config = dict(
    n_layer=23,
    d_model=64,
    n_head=4,
    n_kv_head=4,
    head_dim=32,
    d_mlp=192,
    vocab_size=2048,
    activation='geglu',
    norm='layernorm',
    norm_place='pre',
    norm_eps=1e-06,
    positions='rope',
    rope_base=10000.0,
    rope_fraction=1.0,
    qk_norm=False,
    attn_scale=0.177,
    bias='none',
    tie_embeddings=True,
    parallel_block=False,
    init='normal',
    init_std_qkv=0.08,
    init_std_o=0.08,
    init_std_up=0.08,
    init_std_down=0.0,
    optimizer='adamw',
    lr=0.00349,
    beta1=0.9,
    beta2=0.95,
    weight_decay=0.1,
    lr_head=0.00945,
    grad_clip=1.0,
    warmup_steps=308,
    schedule='wsd',
    decay_fraction=1.0,
    decay_shape='cos',
    final_lr_fraction=0.1,
    batch_tokens=[16384, 32768, 49152],
    seq_len=512,
    doc_mask=True,
    train_tokens=129700000,
    steps=4050,
    dataset='wikipedia_en',
)
Each number is 128 + 24 x the weight over its row's rms, rounded and kept within 0 to 255. Layers, rows and columns count from 0. Numbers have three digits each. The size before them is the row's rms in percent of the matrix's.

# up: layer 18 MLP up, 192x64, rms 0.164, rows 123-153, columns 0-63
# down: layer 18 MLP down (transposed), 192x64, rms 0.152, rows 123-153, columns 0-63
# gate: layer 18 MLP gate, 192x64, rms 0.157, rows 124-154, columns 0-63
up123 099:121144121129186152126105118119137125135158097122113092092112096150085152093139141086136121094119153122110131108177141123078165106118109136139121160115170104134079100124123105130159120139146144
down123 103:103135139143135113113147077150163132147105133096129159139141090118155080114132092125102067124145132135131080099134135173145111139122201116154128113149126132124154121100106131103147128115155125
gate124 108:118142152091110092096187131166128138109131123155135126125122107117117090144149127147137100128153102119104132104149129093101105139178186132121127134146104104120173145112157138169145095145104096
up124 115:145127088193164155134111121134090142139126130147131146134120110115109143165140089133126139166118103154105113155148132115129092115076122165115120112130139121114122100114128090189154079160132141
down124 115:176133109119111167160116104157110063165129097167116134107102164144113118098109129110126137118138125139149116110139137146132157109106118143143111140131108084121145120132144109134160136068146187
gate125 102:157125141133096141153131152115170132152102104106119097106142142114102142129172085202100137140123139143115155104113141129118143124114140132152123094117152141091121132184060104120129149119126114
up125 094:114119129145133113121138129099112138143111120162131133142079084079141134118097163125160112173127131124144137152161083131159088128151116110092116122166116106133155124138155173083147155148084129
down125 093:113135133098103132119142143154125140141124134140103119125118113120166133089169140156142145116136171130097098139130180092097126124077095111148115147183119166124136100149126137126165151132121063
gate126 096:087147145118072146138101145110102105162127067123102127168094102137144095129189113145107126116129104142109172156133176125147136154125128139102161126128105104130160121136107157126136130116116129
up126 095:161100103132145156153133119104129164085122144122092100118122163132168095125124164128127137148134123110165111131132131132069139131096082168139135129143145132153153085127131075148129149141089154
down126 095:134092162134098095144154103120123140103149114137107138100158122131113110129128095128172164129145155104133148120107106078147150141140136143124139081166131086137168188123153123164100103128099138
gate127 098:136126115128111137112140129148120136112099141159099103131124111181128112129133140150179108086140138123135168169132149148131123118134170092093146138133121063132127166138130109143115067092089148
up127 094:122122100117101102123122132169123122104139155121114166165101157147141068110095148133156120130118129145145103135131109086134118096109137125135124118150112145186153067091143124130173089148147131
down127 100:137109134139153140133094161135117136127105132101131131123105140141126154123145058107107104101142123119112135174148112125143151113188106143122133129161109148109165115136051119135087150160101136
gate128 098:141122124155160133108119142114123124138119146146126127125118097105105099152099060143163089119134121148127130122156130123173141060155139124129168141140126176166133123088122117125082128153086141
up128 091:162175074117124125159083101128111145142149171113121097133130125121121123129121094143163148116108137098146152110134137115118128114118127157145081177168121093147147107121130171155168103093128135
down128 094:092125146135138083128107116157073131205164149115126126140128166111151157089136067126155161114132147099111110133120135138123138111140119103144113128124154146145136134143118109144102129135161081
gate129 101:155120122135130112138133156094112068208103128115144112156145111093141124141116107145163138150144124122129120123135140143141135112160108118114148126121184100100121152105140133139114134189132074
up129 102:095124122100155194127093134122135122115148110118119106134154096136124136139121137117181166155136063097139118116147147149156181097135131151115141096107130128099096106104145127151163134108112114
down129 096:109165109122155104117128134158105157122174129111120123148103155151154121139173170109137149153113128125135145111142077124165100120161113127071117136106115134104119091143104166137107147078112099
gate130 107:153112135128104125148155093107074118128132065120118130141143109168122112135124121127119159143166120122077122134093133138096142134095157132164121197150111134105152160136087115123118131165120116
up130 104:107147160156094142126153109146140093138125152127089164120176159136127124087139118139120144136161116121162159153106120113132119150123160140142145101102151127152088058100100140110099100093129119
down130 107:131111120156122133154084141117138175097125124154114069111102123102125124109138132077155153177141142089115147126160109153112138121106167167099162113169163103135131112132118111148139104131139153
gate131 097:139166116107123103137109156112140103159084130090130119138161074123167107135112152117109145132156119129165161122137137168137093144161081110145112200116114120120130134133165141126127133138117094
up131 091:122123149122154135144111096155140053113150142133157177116110113135100135127142101149100124118146078128122118171172115129095115110105157109127136088145170127108120103126107109149114157118131082
down131 098:141141124106137185108099144098091136093161142139124118135126132109103159130121086160140155116103119102154155113119126135139135108128117125133113145211139117104133155133052130146152115137139116
gate132 098:145108122088137097152126112134160072166110159148111141124127114149092146124136155115092128142145090129119149143142113099160119127162137164147138128143067189134144148112084131153115100135135138
up132 101:153129168133132127115158096112117175100124127102182131140165102105140146151105133126155116135141074122145154149096166122154140126108139106105130082127116120102158154090158102145127139182119127
down132 101:169137101102115104118124173117133116127123130113100146103156127114077110136139136131092134119115132114117079107152175139128127086132094161126194134104140166142184152098145124131152109126123146
gate133 095:105135207102091109144160172147127099154100111130092161131150136097094173142150140137177142138102161117149131117098082124138116111128123118098151111132124113099128134131134104132126106114143115
up133 093:150147111134142148138162148103158132142104127099155143133137124095081132115113100143145111108140111076120175083178131117167098139101148159119144153126136075095163130110096132114121140127156140
down133 099:115167153135154133101095135115151113119114135128138141122127200132126142130107143098085162150160133104094137085126106114122089130135110132135182149181140145104089133117102153093130124111109152
gate134 108:162120058089127100124137118172133124155118121123130093108124115164174110161115143156142160126114112146083140122110122106131117116142149144145138136169107154123125149123092140138149089129185098
up134 129:146132144113123134122087135116095103120124136121155164107168116129077128150171108129130163150160139124147150127107123134139109088114114097178149130088116139190131116150138147090105156101094152
down134 122:124125127133110148130141091141152147131134132155138129107129095123172086125143128120165113137146126165124094188134128113094088135135192150132132136140089098127099096149105140175101133124077135
gate135 105:119144149134163122121099143117148156187103084096101136125114108155136108110151127144127128161102129143138101160144161128131204135125137110112118096105111145135124138113125104120194122162141097
up135 102:174128121129161110125124094140141098111122125126132116132135135143149100131137092129140128095102115159117132148097143138111096130134094158074100128136134171056134122166119131110171135185105152
down135 101:129109152098117127126130142098113144164142103129144107150094150105113110114135159173113109116107119132148082110152131130129143111121122109100139143117130090167123185143181168160107141106165075
gate136 104:141104126150071105127180139112149129136139110142106072112132098133130097130131124128137134085098137117127164131112118123158181148148109142134118137181087113148113158099131132158152116111080109
up136 103:135130098145110128177201081124104143121145130152112140131130135133148110119125098120161134102134096101134101175194086084158157124123092123125121143136111126112119126144162119132139128105141109
down136 102:145134117109109150116115114119157095126188159132172141157110127149132153125123123095095141131144121123142143117136164108092118153130088126160143108176088094091126144115114107177085119095146139
gate137 108:116083140137141133125132136117123085159142139068092141136116143157110080123135103145109157142123133096091113126137130082085112093142155145127106091172133129128156139149111113132165135132163084
up137 100:115128122141134077129110121094117159110141136147160100123113136122113102136151116141126110103130099084072088144123153184123170133115154184109103082136142135122134157150125119087138140153126154
down137 094:124096122108137141114143133149130112134134132076092169140139220127168117154099169095124143121099120159129130089126124107145097104132142105140120178098118144127105131144152133157121118107140120
gate138 115:172106178123109129108113095135132100160122142116123113111128100155100098100122116124190165140137106107086138147103158132132115119147174138123177132170131109130155126126131115163161085120120130
up138 123:193115125129136101149115151107063096130133150139132123149155148114173133137111146122115162140102115108132119126138086163111122133145104128148116153078158143140117161157125104090140115102161090
down138 117:082128114169144104146110124127088121157127129145131076129121068118128165119086129119148118167131150141111161139158138129121130110077130141151140128151116095148122131139064135159129123171139148
gate139 100:143132138096087101148112156125137135152108085124154077115106117127119106154121158151125144116127087133151151147151154177093137109113133132102067124163163110120153166111093142105137143144151137
up139 096:151130111146112159119182143121104160118123134159126169097159122121123113161129150093113112151171082126130138069114099103125133121154107129167151137137148153061111136118110113134116162115127118
down139 096:114096103091155135112178111115154071123150132128143116122124107093148133113110107149151202156134134121133155105109141145175103129154156139148137112096145104156148129117133100097139089113135141
gate140 106:149189126103117129126130153134100123143125083168142130136104119108135104113137092137106161156144081125138127149170171111164135117150090159134131131142136106123126165146155117159128084095123083
up140 107:099136153115124175126134139146096161151094112080133100148115159153127114124138129105148119166146137114152144115106169135076131100120128118134122123082102155159132152163116110095109073118167135
down140 108:124097146148149093087129154149133150124116158112112124153135113128111075157098129113108089084098161111150148115148157130116155117144152082124095147131138173131186117124139167132117100105126137
gate141 098:134129176118115095148167101115136118116069099144136154100119124142096135116185092117143142116111109145100113167135107129134114109159114174129139136153091170103149136138115123153108078151133130
up141 102:125124100177143162131146108133123158198140119148112130138144149151117131171128145070148161150099126122102137116122103136092136129108132111121095138123129101121080161159101081114107137113094121
down141 103:141143159166184135133137159117152144124133128139137087156148073152130140110113138134083147121146085131162128122154108155092140129104093129109172118116091106136094097116111125170108107101137124
gate142 101:161123130136139119119153116093153102135104105109143127117096132088133112127126082153144154130181142130148148122130120114103110123172148115115142145122105154092183087094082166114137124110088094
up142 103:105141081155130102140128212100125129152148119133125148126143120126118133092144111149114148113178127151087126123102114131107143098145116127144107078182118122118138173131120114116091102128156142
down142 102:165130122130101123073129142147157149113144132147118136196119090147150156089130151106112094062147113133160155109102135147148108112109108105147139145129139143146129113102159115122111151106085141
gate143 108:152122105106134128125120101133138128152088084171122120180153130141094095167134071126125119133120150118118162112180138116163114104157112072141118126146142105150120145127141119172109150117114157
up143 102:131130164148134132174093123152103091125129154110123129127125100150116133123159162122120101167097098127096127099151161141175137121092149119132097134156128100154100118112139097102189077134126137
down143 105:143137127109130159143116120138148115097100127146111140130158105060126132122109080154091103085119097172128161160141137143123140165148102124124158143127088131164136126137157126091118113142098177
gate144 098:137170079173134109127149085094098088140119127130134096119118120111120113111108092135125112127142100098143104120169127133099132123157132117167146152160169111120149153104073148155170146129129129
up144 102:120126119137137131089113120133115120109105168139164121110138126122107148094162132148140123142154166131150124140111163161126120149121137072157175080094130137117132127068131131116150128163095066
down144 105:151162131163151090124113143090077120119122126139157073109137105146143143121121137111147110077090122108128109143163085130139161130120120148119131123180138099157101153156132145136168151138096140
gate145 101:142149132096150152195141124160138144137131085103079137165108119136149109128149098154167147107121127116156132148146167082142101123148155113083114127098117109075132123103116142113116113125142135
up145 092:125126134091123117145137125144120120108151115169144057138142122157163121126142148139116124095103104117173105106071138136133124176111111143164144117125127095105103138153118175118151106181126139
down145 098:182141108128122127171123109141154132100138139134118100118125145120141067092107142086151109133131160150163107144137082140124133132153170081106138151099150073139099159137115119144127108122115149
gate146 099:123124153123125120113103123158120170148139112117112128113163086193074117135105080134097121180090142157126101167106115122121144100142150142124128143146077141145141134147130149120137128153161106
up146 094:122076123091135097133141154152074143141159100135121113136123100150140159131148106136138106138145147142102071162108158124120103119139105128129105095159145165128118090135125173098113146147170101
down146 099:059124100140140140134120137094122134191165120153146106156130167159131074145122103122141124102105155151142135160162139110104143127093121154131118110162122099123127098105144097158116114136107152
gate147 105:160123141120102150126131102103169094187121101151106153146105116149141100153129117118195113154136088131104118145126129104123115098128117114126133107137146118131115138132111160186120085174097144
up147 111:116105138096116142111142138120102155164109110123105170173125101136150128171119086126142150105162115179116101141173139109127161093129153114107122118095152131142119104148085121115129094155147169
down147 111:112069130156097165137123127159115135136110142129122128139114129157170118143140114120111102051142113138130148111157101073139158127152134140130137141098143120120145103136142119127056156121137162
gate148 097:103134137122127103115142111119150154155104119142108103105111108120157142124145111155112173124155125057117150127103107086090142159167151130135142151129161165092159152091085141129133127111134166
up148 099:141079133100135084066113144104106117151135113117094120141099141129123144163112113127099146163122156143129141144130106131133112106100186151149128091109079111122124137175143177136125117153135117
down148 097:151136154130114081115129087153092138129121173133144131120135100105170078143122150096110135164108161102130149139124119083141134100187138143143115127138080122141110100117136176128101120121146149
gate149 103:157175120091145100140142151115126142128116148110137102169134132149113105124135105132149105134150106079113164111089209119070114148116153127162139096130127110113133127103138141138132095121155142
up149 099:156186146135105094149102109129139156151136089127111107119084118082114145151148132156132120127184118119131164089132144127153107121127108174110129098128129147102158113080154119087116147125125114
down149 096:099119137105168196137121120141082107131157129112126132133094132130110104098124074142129137154163111127170072134133098127153124130142147130140140142143111103096152170116138151154143121076133124
gate150 098:136133147114108121152138126131167124098129124141149127086142120138068141130137129120095097134119125087146128137143149137158120135151168122136195141130123126156130169126094147161119048141113096
up150 104:135100137146099123125114155138144115058157138104117116102112133110135122111132147129118159156173131104161146115132122160090145139120151109106113127109140151180114196124146073148142119092131141
down150 100:192139112084127138135144140144123156161137136101124111137191096133079159115109140143072115104099133137142149124138120092154082101152121113106122140139137116137123135103098144143094143140162131
gate151 098:161156100112125081147123150109129094151136114097109104108116093093155127153178140157142158133135157136132158157107112059104124123108122128163129138110118128151122130128116134169185128159120126
up151 098:133144112110134111144111141114140131137132097081131145125140106111163143138152142199102116092130172124149106149108117129131108167113112103140110182108108119073140113171092139151169130107132135
down151 098:114094129146145164115084146112134179099129160118101134091136174134109096112106151117146089162147159151129141084110128157142137165135137095145126140178101112125104123143157095136114130094135126
gate152 107:126143107099098130080172173085101136158090107150166162103109120145152123132130113188111125158109097103108146143141146135128123160130123136088168154119101135158128135118086127127117124148123123
up152 112:130159111116153184136143089130111101131103125105170129107116124148102138098106130153158135121150078143137121154115181125136102165120088154157144104125126134145118092118109078087110118140131098
down152 111:155112147124089123136109118181106123124126127110086130147138169106120104175136122103091122105104138148157138152108103146152132148166114128178135130107138130142137094115096168090079125134096160
gate153 093:116163116144124139062117143140153166139071152107110118177121122116085130167118129100095133162144158099124117101133127117138131140168152100135135161116148122131157115159126124176110124136095107
up153 092:129133165154139150111111125147113121096127136086130124121137136125180165094165125122171151119106080108150140140120141149131150142116128077117128160094184132109092154110173128093120105108117113
down153 092:139101086090145094115176119107158129112133148132151152167137119086131163153116119102123119132104132145157106127150166101141090136101168157132131114082083108111128136134166107113134104138144166
gate154 099:148109106111140107122134175139139132160120119099106146141160110127096154164126068149124142148160161136123104146120135134139114098092125156134126104103152102111104153131124150158170056133146097